From a checkpoint of a small transformer trained on Wikipedia: 2 heads of 128, capped logits.
Each number is 128 + 24 x the weight over its row's rms, rounded and kept within 0 to 255. Layers, rows and columns count from 0. The size above them is the row's rms in percent of the matrix's.

# layer 6 MLP gate, 704x256, rms 0.145, rows 674-691, columns 0-127
size [ 98  95  96  93 105  98 107  97 112  98  85 100  95  98 100 110 110  98]
[[102 122 165 112 113 122 138 114 108 161 101 151 147 131 150 139 154 126 133 107 109 134 126 151  93 104 138 140 126  63 152 126 167 117 129 118  85  89  97 148 103 183 138  94  94  79 143 129 150 107 133 146 136 134 109 140  79 115 113 130 132 111 130 114 102 120 170 115 143 135 110 134 159 105  85 144 126 126 104  93 128 141 133 112 118 139 144 120 116 104 191 152 174 179 121 133 173 145 120 161 134 129 111 165 136 126 131 124 147 141 168 102 115 107 111 168 163 130 142 118  99 116 138 107 108 171 113 122]
 [176 107 101 141 137 168  84 114 111 128 114 127 107 114 125 102 115 107 150 129 154 152 131 132 130 117 135 138 110 103 166 103 169 112 135 136 145 124 116 111 157 131 153 115 130 154 113 107 142 107 112  84 132 168 104 117 126 169 141 126  99 152 101 126 176 149 145 111 163 151 161 137 173 139 113 101 125 135 112  93 131 144  87 171 122 141 109 113 104 137 108  93 109 133  70 155 126 123 111 130 125 135 140 122 146  94 127 120  84 150 109 110 119 120 129 134 139 117 147 111 135 105 154 143 120  89 134 102]
 [110 162 108 131 138 118 107 129  61 101 140 145 106  98 117 130 120 156 102  91 136 107 141 140 141 161 106 116  96  90 136 112 116 122  98 145 120 160 182 126 109 155 131 107  96 135 137 112 139 117 129 143 103 152 110 127  53 161 142 132 139 124 165  96 126 105  91 127 151 120 119 122 117 125 151 159 134 113 155 113 111 104 115 132 126 129  89 127 120 151 149 121 138  98 116 152 112 109 146 113 130 128 108 174 154 162 121 149 130 106 155 107 113 165  96 162 128  82 100 159 157 123 124 127 122 103 151  94]
 [162 128 110 123  77 152 107 115 125 152 135 110 152 142 148 105  72 126 126 172 145 115 131 126 121 135 178 124 181 126 121 128 140  86 166  94 166 142 104 137 111 138 172 128 146 197 105 141 132 164 127 112 130 112 109 122 133 124 166 157 108 199 115 174 131 152 145 130 102 106 157  99 142 135 124  95 121 151 114 128 144 119  64 100  91 125 123 109 118 124 101 103 116 111 137 112  83  85 132 108 131 156 112 131 119 143 159 120 131 110 113 102 147 130 101 146 120 125 110 174 169 147 113  78 138 138  95 135]
 [148 131 110 124 141 103 163 140 155 156 177 133 102 163 142 126 208 170 133  56 140 139 155 145 140 110 126 136 149 142  96 130 145 162 145 113 151 131 136 113 140 102 142 130 127 136 128 166  82 154 108 147 137 115 121 125 125 112  91 109 132 124 143 176 151  77 139 134 138 126 115 160 143 131 122 117 132  87 119  99  98 107 116  96 117 102 156 127 200 143  98  98 113 140 124 125 103 128  93 135 164 128 110  96 114 142 137 155  99 141 159 123 136 152 136 167 154 132 135 115 144 104 131 102 111 109 135 124]
 [149 153  99 112 107 123 128 134 129  84 167 114 125 132 160 141 109 152  30 139 114 145 123 123 107 148 161  77 158 140 108 146 122 127 138 111 140 129  98 100 105 117 141 108  98 173 129 104  82 131 138  97 171 122 110 152  73 142 129 120 126 129 108 119 156 119 154 137 149 144 115 185 114 146 123 133 128 122 170 142 138 129 106 143 125 142 142 117 123 115 115 131  91 136  78 136 149 112 143  98 124 108 167  78 159 120 100  92 104 139 109 138 125 114  98 118  95 136 160  88 101 125 134 138 126 119 123 154]
 [ 91 111 157 115 108 101 108 157 128 118  97 134 165 145 165 140 140 143 103 123 137 112 103 148 104 127 144 151 187  96  97 111 109 111 124 128 136 114 138 139 133 132 135 167 122 197 121 138 142 144 112  85 115 116 114 149 114 138 127 149 124 143 108 102 105 123 152 108 142 134 119 126 119  81 159 122 129 114 110 129 154 138 136 159 151 122 131 126 118 154 169 111 165 120 136  76 115  88 151 169 145  85 152 163 141 119 113 154  97  99 105 108 111 142 118  81 146 120 101  80 126  97 154 147 111 133 138  95]
 [121 147 180 118 143 154  91 143 139 115 122 120 157 143 149  96 144 106 148 170 133 130 142 173 137 111 121 159 128 104 177 142 163  76 166 134  71  93 155 138 161 106 144  89 145 116 151  78 143 157  94  97 123 108 115 131 120 149 116 166 152  95 136 136 110 112  58 128 120 104 159 118  87 135 155 138 115 145 121 114 137 112  85 143 160 114 156 122 121 133 189 135 111 141  96 181 182 118 119 153 130 143 127 101 118 149 104 153 120 118 184 132 119 110 169 162 157  93 131 128 137 120 130 152 126 123 152 105]
 [127 129 121 128 152 122 145 150 145 120 127 110 134 154 146 120 176 159 131 138  96 139 123 174 114 127 171 120 136 104 122 131 149 133 130 114 160 154 122 166 160 127 109 142 147  91 122 134 124 124  70 102 122 127 140 128 136 136 133 136 128 138 119 135 122 109 149 116 108 147 159 140 122 193  99 188 101 136 173 118 120 102  93 117 110  83 161 161 154 125 156 117 162  88 106 161 132 143  85  61 108 115 106 172 153 130  76 104 143 154 127 170 147 126 129 130 118 134 103 131 103 130 173 137 113 121 141  87]
 [141 131 119 131  97  99 139 116 142 114 159 100 137 103 134 132 145 133 177 144 141  99 160 154 146 126 167 142 127 133 115 129 146 100 103 128 181 139 100 151 108 111 147 110 121 141 116 136 114 128 124 160 143  94 124  97 120 134 158 101 155 123 137 147 119 114 147  91 123 112 172 155 138 177 161 165  99 106 128 107  99 112 119 181 100 124 115 121 151  98 123 126  98 111 112 151 108 127 131 105 127 147 146 101 148 156 100  91 128 113 116 115 154 116 112 183 105 125 138 149 119 102  92 140  52 122 115 130]
 [133 110 150 141 147 108 126 163 133 105 102 134 133 121 141 122 104 139 143 144 137 157 174 130 133  77 127 117  95 149 162  96 130 108 122 128 147  88 164 134 121 142 136 142 152 120  93 161 141 146 154 137 142 129 180 136 129 134 133 151 131  93  88 135 130 182 149 102 119 100 131  99 110  95 101 166 120 147 117  96 132 141 101 144  71 128 126  76 159 115  94  97 119  94 138 149 119  97 136  67 110 132 142 158 142 179 133 146 105 139 127 182  80 128 123 112 156 157 150 151 107 118 121 126  81 148 138 161]
 [158 132 128 122 174 118 128 183 145  93 116 128 129 128 163 118 110  86 130 131 102 145 103 129 117 144 124 131 118 159 126 150 127 146 126 113 142 140 115 145 114 131 121 152 180 161 123 108 163 103 137 133 144  87 130 127 135 132 147 120 160 152 152 151 128 141 105 131 149 182 149 134 100  97 204 129 116 147 139 110 141 118 173 112 146 138 140 153 166 130 141  86 163  78 127 130 166  91 112  73 119 123 118 103 174 137 167 116 164 140 115 147 200 188 159 112 102 130 116 119 151 120 167 128 182 112 117 123]
 [136 145 150 125 121  97 101 128 131 111 123 105  92 132 112 109 151 171 130  84 136 164 170 137  71  83 108 124 131 142 141 125  99  86  80 150 136  89 134 111 104 122 122 141 122  94  78 108 130 121 142 159 139  98 162 150 132 148 118 104 115 160 138 133 144  93 164  99 144 109  96 158 176 134 104 130 150 133 135 153 103 127 140 109 110 148 102  83  99 141 140 134 133 133 176  95 111 108 144 152 118 153 145 156 115 140 119 146 122 120 102 135 144 137 126 108 145 140 147 131 165 109  72 125 121 127 133 152]
 [116 128 128 154 132 164 134  74 155 166 138 104 159 144 149 129 112 133 111  99 103 161 149 106 117 102  76 145 130 127 149 119 143 135 131 127 152 117 157 149 152 165 132 126 149  98 106 140 129 103 130 129 129 108  89 148  96 128 101 117 130 130 136 142 107 137  27 141 133 154 129 133 125 136  54 161 148 110 122 137 128 153 127  73 123 166 140 132  88 115 125 125  71 113 101 101 100 118 158 140 141 109 142 124  99  96 138 102  89  95 134 176 137 166 206 132 159 125 123 160 180  97 113  80 124 152 128 139]
 [131 113 117 129 176 139 102 108 137 110 155  94 148 153 132 115 137 135 152 139 150 103 128  77 153 115 129 116 113 143  69 139 153 112 159 125 129 141  95 111 117 103 108 136 128 110 134  84 140  89 113  92 116 156 104 101 144  52 127 117 155 100 134 167  94 142 170 120 100 127  57 114 171 165 114  81  96  95  98  96 143 131 165 186 133 143 152 125 123 107 133 170 160  74 108 109  86 130 131 116 155  58 110 120 140 105 110 151 126 142  96 122 155 160 125 127 156 122 154 119 153 143 137 102 112 152 123 126]
 [156  96 132  90 117 139 112 135 159 173  77  99 110 120  94  80 136 144 153 171 144 148 112 133 147 119 120  89 141 126  86 118 159 135 145 125 151 134 117 119 134 153  97 161 161 115 145 109 115 119 129 119 135  74 125 114 133 114 153 181 178 144 139 137 117 121 156 156 134 138 148 148 104 145 108 121 137 161 123 114  93 126 118 119 152 165 134 163 103 131 154 143 131  90 118 100 114 126 136 100 128 171 127 144 154 108 107 150 113 142  90 134 103 166 123 126 144 129 115 126 113 165 134 106 148 148 122 135]
 [122 165 131 137 143 156 117 120 123 130 137 158 125  95 154 113 145 156  68 153 110 147 119 106  92 122 118  75 135 113 152 110 122 133 142 150 129 137 107 169  83 102 128 136 157 115 122 149 145 169 117 146 115  78 182 135 135 176 134 159 117 152 115 105 124 123 151 140 141  71 114 128 156 168 135  73 129 122 109 179 132 106  99 131 112 171 105 142 159 116 154 102 121 127  93 113 116 164 158 102 104 110  90 110 135 120 150 123 147 151  99 169 135 109  82 143 141 154 158 125 123 149 131 109 116 133 157 105]
 [ 57 115 113 139 196 151  87 133 131 146  97 164 112 144 113 100 123 103 150 140 111 127  91 134 160 147 114 113 123 132 135 139 147 111 121 123 142 156 121 126 148 110 145 109 144 126  81 110  61 118  87 122 142 128 154 130 119 138  98 143 118 142 149 147  88 145 170 130 102 162 121  72 110 154 150 130 101 117 130 125 172 130 135 132 109 123 109  76 105 121 170 131 179 135 161 102  87 140 152 163 108  93 170 110  89 129 121 132 103 102 121 100 147 141 118 125 154 117 156 132 128 119 121 118 140 129 134 143]]
# layer 6 MLP up, 704x256, rms 0.153, rows 674-691, columns 0-127
size [ 96 100 106  98  95  95  98  97 105 101  93  97  88  96  98 120 108  93]
[[ 76 110 154 127 119 144 125 176 177 102 149  90  83 137 157 141 133 158 103 155 158 111 146 144 108 155  82 125 137  97 203 138 119 152 136  95 119  85 116 113 163  77 162 122 122 131 126 120 142 174 154 133 136 118 117 160 138  86 164 134 135 120 172 143 159 135 148 123 142 111 118 119 101 131 101 147 121 111 116 137 140 145 127 127 100 149 128 174 104 118 144 175  90 119 149 102 123 141 138  84 148 131 107  87 117  81 116 169  73 128  78 129 119 112 109 109 137 165 124 154 127 130 118  71 131 132 117 134]
 [140 107 187 124 106  93 111 117 132 103 117 181 148 122  62 121 175 111 114 130 130 131 120  92 133 100 110 121 135 108 118 113 101 184 112 132 169 115 116 138  80 122  62 141  94 139 150 129 113 137 100 136 137 125 130 134 167 121 105 125  98 133 164 168 152 128 103 120 143 113  90 100 105 189 160 128 146 121 150 176 147 113 169 109 152 152 131 103 133 125 101 127 136 133  98 130 105 132 112 133 111 127 106 149 123 136 115 118 136 109 159  87 142 122 132 168 119 142 116 131 120  93 133 131 106 150  91 120]
 [144 138 145 116 117 131 113 123 119 137 148 166 140 111 124 142 148 141 124 111 128 111 100 114 133 117 145 133 153 135  66 144 132 130  96 183 164 176 159 150 138 123 111 126 151 103 107 109 118 157 124 145 131 138  97 178 129 183 122 117 134 130 134 158 109 122 158  97  99 140 152  63 167 147 140  82  97 147 171 108 103 130 123 136 108 131 100 122 126 124 127 142  96 124  85 123 139  93 122 128 119 109 114 144 156 122 124 145 159 137 164 148 107 124 135 137 119 159 134  67 124 116  82 141  96 127 138 123]
 [110 127 115  96 102 128 147 129 166 126 133 181 153 167 120 117 127 135 100 160 123 127 129 142 141 126 123 128  95  99 104 142 129 126 174 127 148 113 104  92 160 129 137 138 171 108 134 135 168  92 180 156  93 155 115 115 127  60 137 159 133  86 134 120 123 117 115 115 124 131 129 112  86  91 128 141 187 139 166 103 129 145 141 166 145 139 126 129 145 151 145 135 151 113 182 112 151 126 142 125 158 103 123 155 147  91 125 135  86 109  91 129 154 138  59 129 127  92 162 125 129 134 119 137 105 161 136 160]
 [136 115 124 142 124 120  94 123 104 123 142 114 118 129 130 168 106 173 125 120  95 183 115 152 133  79 146 108 116  84 120 135 106 105 178 108 143 120 107 171 153 119 154 159 145 137 149 126 100 178 150 115 135 125 151 107 122  95 148 103 135 130 104 102 150 132 116 147 172 116 127 139 125 143 167 128  95 128 119  99  93 159 133 146 127 121 109 150  96 112  76 156 165 126 138 122 148 171 148 123 136 149 121  98 140 129 161 124 111 117 170 124 141 122 148 178 168 114 102 158 157 149 150 150 161 127 145 172]
 [ 86 125 119 130 147 133 101 166  99 133 123 160 119 115 127 140 139  98 102 140 110  93  98 132  92 157 138 135 127 125 156 111 126 156 139 102 118 161 101 182 158 136 128 118 101 123 124 136 144 138 102 128 132 160 104 125 144 137 136 100 168 125 104 111  92 104  92 146 135 105 110 143 115 125 205 114 135 123 170 110 160 127  91 172  97 159 136 142 147 113 107 152 121 113 129 135 174  90 107 104 139 129 150 133 181 145 176  88 168 141 127 100 157 133  89 139 128 155 152 153 150 138 130 127 167 149 142 124]
 [134 154 122 145 142 150 115 109 118  95 104 121 168  94 182 161 150 139 119 119 153 148 141 108 156 130 133 145  82 123 106 146 120 139 133 135 108 145 109 144 120 155 108 151 110 118 151 128  92 156 115 126 118 112  73 161 116 106 121 104 125 146 102 131 101  89 125  86 180 133 100 130 129  97 121 133 141 116 118 110 168 128  93 122 160 165 109 155 105 131 132 108 145 103 107 107 109 128 100  86 139 123 180 134 143  99 125 182 106 102  89 134  96 167 148 131 136 132 107 119 146 129 170 104 157 149 122 123]
 [159 177 106 136 106 133 109 143 144 106 123 123 149 160 133 118  96  96 139 115  96 158 129 150 118 205 114 102 161 159 121 143 118 109  89 148 129  96 105 121  76  90  93  95 146 140 142 133 121 110 123 137 110 112 157 136 124 130 110 137  79 109 160 119 164 117 124 144 166  99 119 131 111 145  61 118 121 169 153 120 122 135 142 157 129  88  86 148  88 116 143 121 180 133 151 114  91 134 135 151 159 124 122 146 145 146 120 150 170 103 125 162 138 147 117 106 124 129 124 114 156 179 128 135 172 125 123 128]
 [139 105 101 151 135 109 126 138 136 124 139 111 161 114  97 115 132 109  89 100 167 117 166 122 144 137 162 143 123 128 138 100 163 123 109 154  93 180 139 136 141 119 153 135 153 136 112 150 164  93  92 169 108 132  95 120 114 179 157 114 165 107 113 123 119 103 179 120 139 116 118 113 140 102 137 139 143 153  90 137 113 111 118 123 134 123 122 117 114 120 170  69 119  89 139 110 149 140 141 136 114 129 162 142 119 119 143  87 140  85 163 104 165 148 124 174 130 146 117 105 180 119 108 120 106 143 152  95]
 [100 148 181 142 125 107 150 123 146 116 129 100 104  99 145 137 131 188 139 128 132  97 158 123 103 133 159 143 159 100 111 112 123  89 109 150 117 134 178 130 112  93 132 109  80 131 187 110 134 141 133 106 148 140 135 121 139 106 137  86 139 128 125 100 145 101 131  75 149 114 100 143 160 118 151 119 144 134  85 154  88 148 116 122 143  89 119 141 116 113 135 128 125 103 137 126 122 140 105 132 117 149 120  91 150 146  84 145  56 105 178 143 112 156 173 134 147 122 145 144 162 144 146 134  66 166 102 106]
 [125 111 124 148 136 119 131 163 126 118 110 126 112 142  82 139  68 132  86 150 114 168 145 135 129  79 141  69 159 106 105 130 129 125 151  95 121 156 158 171 140 160 107 117 141 121  97 100 123 140 134 147  88  91 103  99 106 164  84 129 113 151 137 123 105 161  93 163 110 135 136  81 148  91 155 115 168 134 143 125 127 118 115 175 146 144  83 148 126 104 115  90 121 165 115 158  90 120 152 121 152 173 163 148 112 154  96 133 133 125 106 109 105 168  79 124 149 103 101 184 179 109 116 151 145 108 155 168]
 [ 90 124 125 110 109 135  95 129 137 150 123 155  78 115 148 128 151 122 132 139 117  96 120  87 141 140 164 104 135 165 131 132 141  92 128 137 101  92  97 120 126  98 146 127  77 132 158 158  75 132  81 152 120 133 165 152 120 117 106 137 114 118 139 159 145 136  85 145 160 163 122  99 104 100 165 125  92 136 157 110 149 109 125 156 114 108 113 155 112 169 154 145 123 158 141 120 123 119 165 125 165 115 147  99  87 114 142 142 130 127 126 115 189 141 108 109 108 144 140  97 151 145 147 122 133 124 139 161]
 [151  93 111 146 149 155 184 105 123 137 144 175 140 161 115 117 105 162 134 139 168 114 130 148 176 146 149 111 174 115 128 125  80 130 131 126 148 136 120 132 119 113 127 140 117 137 165 123 118 103 110 134 175 121 164 143 125 142 111 130 108 110 145 127 158 129  97 133 164  98 113  96 117 118 105  98 146 147  89 144 128 125 121 149 140 142 148 174 119 155 120  75 115 163 119 123 106 143 144 131 113 109 151 107 115 119 145 127 143  95 158 103 138 160 127 114 149 126  97 151 103 124 148 145  79 139 138 125]
 [152 138 104 117  97 165 142 127 166 143 133 128 136 135 148 145 184 132  98 171 176 141 140  80 172  96  95 102 129 154 115 107  65 127 102 109 108  79  56 103 123 117  79 112 140 109  77 134 116 146 132 125 135 128 148  95  82  88 173 127 161 149 116 159 147 167 118 120 126 108 119 129 120 129 136 112 128 116 132 125 145 166 135 122 148 109 104 122 125 111 122 115  90 150  98 126 142 105 160 124 115 153 141 182 133 146  72  97 113 117 117 156  85  77 150 157  81 123  74 116 123 131 158 138 119 145 139  94]
 [120 111 118 144 111 113 114 142 127 138 115 118 109 136  82 163 110 141 133 127 167 131  74 107 132 150 100  96 172 147 149 106 112 147 130 114 150 143 145 164 141 132 130 120 103 146 141 166 133 192 116 105 120 109 129  89  99 201 114 130 114 108 138  87 125 154 137  96 153 106 147 135 126 130 132 140 113 112 118 141  92 133 119  86 150 119 100 144 116 163 121 148 106 130 171 154 122 108  95 111 115 158 117 121 140  74 150 130 103 168 163 134 175 125 142 162 141 119  62 148 142 152 111 117 136 110 122 143]
 [125  93 147  75 103 105  95 140 167 199  76 144 106 122 114  82 133 135 172 172 131 138 111 121 164 127 135 119 126 130 102  96 144 143 160 115 140 111 157 100 127 158 132 148 142 130 127 126 130 110 134 131 140  94 139 129 133 111 142 179 181 138 124 133 158 128 135 148 119 127 164 157 107 152 123 119 136 186 154 115 120 105 109 105 145 183 149 164 124 159 148 148 134  81 108  98 113 127 134 111 171 166 150 113 149 105 122 130 110 137  87 146 144 156 108 131 137  79 112 105 138 176 127 104 147 150 106 127]
 [121 127 127 121 103 109 142 111 146 125 144 127 101 119 142 140 113 121  84  99 149  79 102 140 114 119  81 139 114 146 155  60  89 177 155 127 123 149 144 131  84 123 105 128 152 130 117 136 118 141 104 160 130  94 126 213 116 134 142 153 121 150 130 119 123 151 124 119 201 112 157 118 121 127  78  85 149 136 113 106 132 144  97  91 127 105  88 149 134 107 135 122 139 110 103 153 119 144 160 131 122 110 144 116  97  90  90 120 172 155 117 115 135 134 113 122 153 118 124 140 129 124  91 111 130 142 174 171]
 [102 134 146 160 136 131 138 114 137 120 116 196 148 122 141 170 127 137 141  80 136  93 122 131 158 183 107  89 117 135 128 155 121 151 164 147 107 129  89 110 120 134 129 127 110 126 113 110 131 124 138 102  64  89 112 137 122 124 132 151 116 100 152 148  83 140 124 122 133 149  80 130 145 123 143 156 126 116 174 117 134 102 154 135 138 140 118 153 133 141 165 115 104 125  80 139  89 142 127 133 120 125 109 167 107 139 135 148 126 192 102 119 116 116 152 108  81 185 150 125 116 111 120 138 168 117 121 127]]
# layer 6 MLP down (transposed), 704x256, rms 0.141, rows 674-691, columns 0-127
size [102  99  93  84 103 106 105 101 108 102  97 106  83 101  99  80 113 100]
[[ 68  62 109 104  94 139 126 122 118 115 137 137  71 119 113 136  91 130 154 139 136 121 112 134 158  83  96 120 136 137 114 112  94 143 101 136 121 105 150 119 123  79 146 156 148 197 120 121 152 171 110  98 124 168 148  90 122 148  87 138 107 131 137 123 165  77  75  95 113  85 127  78 157 135 115 122 135 102  98 147 136 157 122 118 145 119 104 123 143 125 127 120 143 104 144 111 121 141 103 153 165  80  95 101 108 136 113  93 105 133 111 107 185  82 109 128 125  97 101 128 119 139 120 149 119 153 139 154]
 [104 133  92 125 144  60 136 148 154 143  93 110 113 102  55 132 151 149 124 131 152 138 152 121 159 127 127  93 110 146 137 122 107 113 142 135 152 154 121 127  97 138 114 131 129 119 117  85 136 159 132 144 156 156 155  76 120 133  90 145 139 164 160 125 166 104 148  92 127 151 135 121 134  99  94 137 126 100 121 101 160  99 154 167 144 157 166 100 139  95 101 176 123 160 113 117  86  90 147  90 115 114 133 145 154 135 175 154 159 115 147 128 159 132 127 164 151 163 150  85 106  97 130 134 116 167 125 115]
 [146 127 168 133  88 139 119 129 131 163  90 105 119 138 145 126 143 137 177 108 132 146 109 100 133 166 144 149 118 113 135 162 111 118 176 194 147 153 106 126  96 153 130 129 154 120 126 125 147 150  72 143 183 119 117 100 133 125 152 158 122 150 138 121 149 122 105 108 146 133 116 113  99 121 119 140  81 113 114 148 130  94 188  90 169 146 137 148 183  98 146 133 108 153  82  95 102 117 191 112 156 142 133 118 122 121 116  89  95 119 123  82 133 174 130 103 116 148 116 177 105 121 103 116 145 145 132  89]
 [142 127 119  78 136 120 147 132 109 133  84 113 141 128 114 127 115 117 120 111 125 112 136 127 147 150 122 113 132 121  90  91  81 125 155 113 116 117 142 100 155 131 120 143 131 135 132  80 115 161 129 150 114 107  97 121 148  96 121 149 162 112 120 154  83  82 154 148 111 145 141 161 129 154 135 130 104 146  89 155  97 129 135 104 108 152 136 185 121 151 116 142 126 122 112 134 137 145 126 117 121 147 139 144 124  93 114 148 132 164  72 184 100 161 123  98 162 168 166 131 121 105 174  66 167 151 145 138]
 [ 93 127 130 153  91 149 121 129 154 140 172 119 114 109 131 145 146 135 185 137 178 150 163 123 142  84 160 126 162  96  96 137 131 121 117 125 155 131 112  79 140 126 127 145 175 122  76 105 150 153 167 102 145 112 109 132 123 114 170 107 117  92  90 112 133 145 147 142 125 148 164 139 137 102 136 164 130 116 111 116  90 143 110 181 110 117 131 180 109 141 146 148 111 133 120 165 106 179 112 146 145 113 119 126  93 122 107 144 114 156 169 101 134 164  71  50 119 136 126 133 140 131 158 128 133 166 143 142]
 [125 123 145 130 101 164 116 100 106 102 129 123 113 129 126 141 149  90 150 110  93 108  96 112  98 159 116 187 107  89 158 106 124 131 155 127  91 169 119 137 131 163 137 116 136 125 111 106 121 120 124 107 122 127 126 136 141 176 111 110 120 125 126 150  74 124  99 136  46 141 125 100 129 162 153 122 158 117 161 133 125 115 110 130 108 151 143 169 120 137  88 110 128 130 154 147 125 165 126 139 125 119  88 125 102 107 148 129 115 132 105  94 153 113  96 118 176  89 143 127 129 138  97 128 157 128 124 113]
 [164  94  77 162 163 140  85 143  98 153 152 117 152 129 139 164  99 114 146 142 131 119 155 124 146 131  91 140 114 105 173 117 124 127 120 133 116 143 136 118 139 128 125 117 120 140 113  98 151 118 142 146 113 143 123 138 112 123 100 140 128 160 103 157 178 101 118  90 148 131 121 146 128 128  95 151 118 127 108 152 104 147 102  98 150 146 132 172 138 155  98  99 133 123 139 116 148 145 136 141 116 165  95 119 165  64 129 126 147 133 105 105 135 142 141 129 202 106 142 180 103  95 172 132 123 164 158 162]
 [117  93  88 132 141 103 118 127  98 106 145  77 149 166 140 159 116 103 130 104 100 130 121 149 127  99 133 163 115 121 127 142 134 147 127 141  71 154 112 120 160  97  97 129 108 109 128 144 182 120 159  85 110 130 129 107 145 134 153 157 102 113  90 131  97 129  96 108 147  85 101 128 136 131 131 137 134 118 120 123 130 123 137 123 110 150 155 120 133 124 106 106  73 100 174 112 131 125 125 126 108 154  92 110 165 154  99  86 133 122 149 153 154 102 149 124 130 117 157 166 111 123  98 160 126 196 175  97]
 [109 164 148 129  72 122 109 132 134 136 125 130 145 124 120 111  87 125 174 139 136 147  77  65 128 138 103 142 150 147  95  76 131 136 134 144 158 154 166  79 128  91 166 171 124 147 148 119 148 140 158 137 151 125 132 149 118  84 124 109 137 121 127 113 127 133 120 119 114 106 158  85 155 110 140 144 174 143  94 146 131 150 135 117 155 136 175 112 118 123  98 144 125 143 143 157 121 116 150 179  93 183 155 107 140 138 102 125 109  99 145 143 164  99  81 142 142 151 110 180 104 127 124 145 138  96  99 166]
 [148  99 136 144 138 146 110 128 141  94  87  81 176 108 143 149 122  90 100 149 110 149 131 136 136  65 156 170 116  89 131  87 128 142 175 105 134 109 126 116 134 132 144  95 145 117 152 108 145 138 169 164 102  86 130 123 141 129 144 159 135 137 126 152  78 123 109 133  98 189 111 149 153 126 126 109 139 121 141 109 121 118 137 171 170 135  80 142 150 103 129  72  91 102 145 146 133 159 135  94 133 134 116 134  82  80 136 128 115 138 109 138 150 157 163 156 118  93 185 147 122 120 139 142 110 132 157 106]
 [ 82 131 130 107 102 148 116 104  96 110 145  53 159 111 138 140 159  67 158 130 106 139 101 130  82 128  96  94 123 107 139 119 111 118 129 111 156 119 123 138 129 173 112 127 108 133 128 146 140 141 130 101 141 135 137 120 101 131 169  98 114 115 121  98 106 134 134 137 113 118 137 139 118 130 146 148 131 118 162 115  98 126 166  75 155 130 121 128 105 152 106 159 124  80 130 132 110 133 133 149 176 114 107 104 138  97 130 111 107  85 127 118 156 157 135 124 119 178  87 124 143 165 152 112 127 116 166  70]
 [112  96  60  88 104 103 125 130 126 135 114  89 113 148 105 111 134 164 115 145  90 149 165 141 135  91 157 108 143  96 163 110 147 178 123 125 101 139 156 111 132 125 148 139 133 116 134 114 100 140 152 170  89 192 134 154 111 142 118 133  89 129 153 152 128 147 185 144  87 125 136 129 123 138  97 137 114 122 126 125 121 118 145 129 117 127 122 119 106 118 109 131 137 167 138 107 116 131 134 124 156 154 118 167 104 157 114  74 106 121 112 136 163  96 110 167 144 117 130 173 149 185  81 138 142 182 145 127]
 [112 155 141 149 149 114 136 133 170 141 120 107 113 140  99  97 101 120 145 128 111 155 153 104 102 136 137 134 110 108 126 185 115 101 135 146 148 103 137 129 131 158 144 143 140 142 121  97 132 136 105 155 136  68 125 141 127 130 125 153 158 137 169 148 152 130 141 116 129 111 102 129 123 132 129 123 144 129 106 147 108  83 143 114  94 117 128 147 148 105  68 131 107 138 108 106 159  91 141 168  89 120 148 152 146 136 147 110 113 152 121 137 150 183 147 130 109 169 122 146 118 152 104 195 123 127 162 128]
 [134 134 113 169 140 165 125 105 131 147 111 128 129 139 126 158 141 132  91 179 186 127 118 118 168 102  82 132 104 119 128 132 107 128 121  96 131 138  91 124  93 157 116 125 139 102  89 112 110 118 101 125 153 113 107  86 140 121  92 137 180 117 159 105 130 120 142 140 176  86 129 113 128 118 152 106 116 154 137 156 123  68 104 146 139 110 145 146 148 111 103 124 115 149 176 119  92 133 106  84 160 138 130 127  85 136 144 130 110 121 126 143 119 159 141 112 109 159  88  74 109  88 165 137 148 159 100 144]
 [120 151  96 126 182 115 114 146 124 102 144  64 145 102 140 127  83 168 138 101 111 135 117 130 117  88 142 107 105  95 146 144 143 110 146 115 143 128  83 125 156 156  97 152 109 121 144 136 142 155 134  87  95 150  59 121  93 109 120 102 134 136  94 166 108 122 105  90 179 134 112 145 154 152 178  96 165 146 138 108 146 134 172 146  83 172 118 131 136  90 141 164 133 137 125 112 110  98 136  91 145 109 168 124 156 117 122 122 137 111 113 122 140 165 146 131  51 151 103 153 136 120 100 136  97 145 118 149]
 [113 120 145 167 143 137 122 145 104  89 139 121 160 141 171 140 137 110 109 116 123  89 102 117 123 130 154 168 111 122 135 131 105  95 122 120 108 126 112 108 139 135 117 103 140 144 126 136 156 100 130 125  83 158 130 125 124 112 127 122 112 109  87 134 104 136 133 149 136 136 122 143 111 116 144 138 151 109 164 132 134 135 108 115 105 131 124 115 142 119 115  86 150 100 144 120 132 141 101 153 133 212 143  54 135 111 109 155 146 103 148 108 120 105 112 152 116 147 134  94 130 129 122 142 110 119 128 111]
 [ 86 125 102 140 110 134 102 120 105 122 138  73 193 117 105 124 156  99 145 147 120 151 159 149 147  77 107 127 106 148 155 108 147 165 109  88 137 171 152 147 127 149 112 128 157 132 142 130 118 111 136 189 160 143 129 128  88 135 143 106 115  96 105 139 134 107 160 155 105 141 121 183 145 115 113 173 162 116 124  88 101 114 122 161 116 155 119 121  88 121 170 115 103 112 129 131 108  84 118 132 170  76 107 167 133 169 133 141 130  97 100 136 124 101  92 147 122 139 112  79  86 137 118 163  98 131 110 115]
 [164  93 118 136 132 144 123 173  95 164 132 140 120 122 136 116  95 146 148 125 156 147 161 128 119 151 104 131 116 112 113 157 136 132 138  81 148 126 131 133 138 144 112 138 148 147 123 112 152 110 100 100 144 133 106 140  90 137 150 138 101 161 123  68 122 161 190 124 142 107 108  87 140 122 109  88 166 168 153 139 131 110 137 137 130 106 143 145  96 166 152 143 121  93 114 165 133 147  99 121 102 126 113 186 120 143 103 132 136 165 131 109 145 113 107 147 101 128 113 149 149  97  83 151 163 109  96 180]]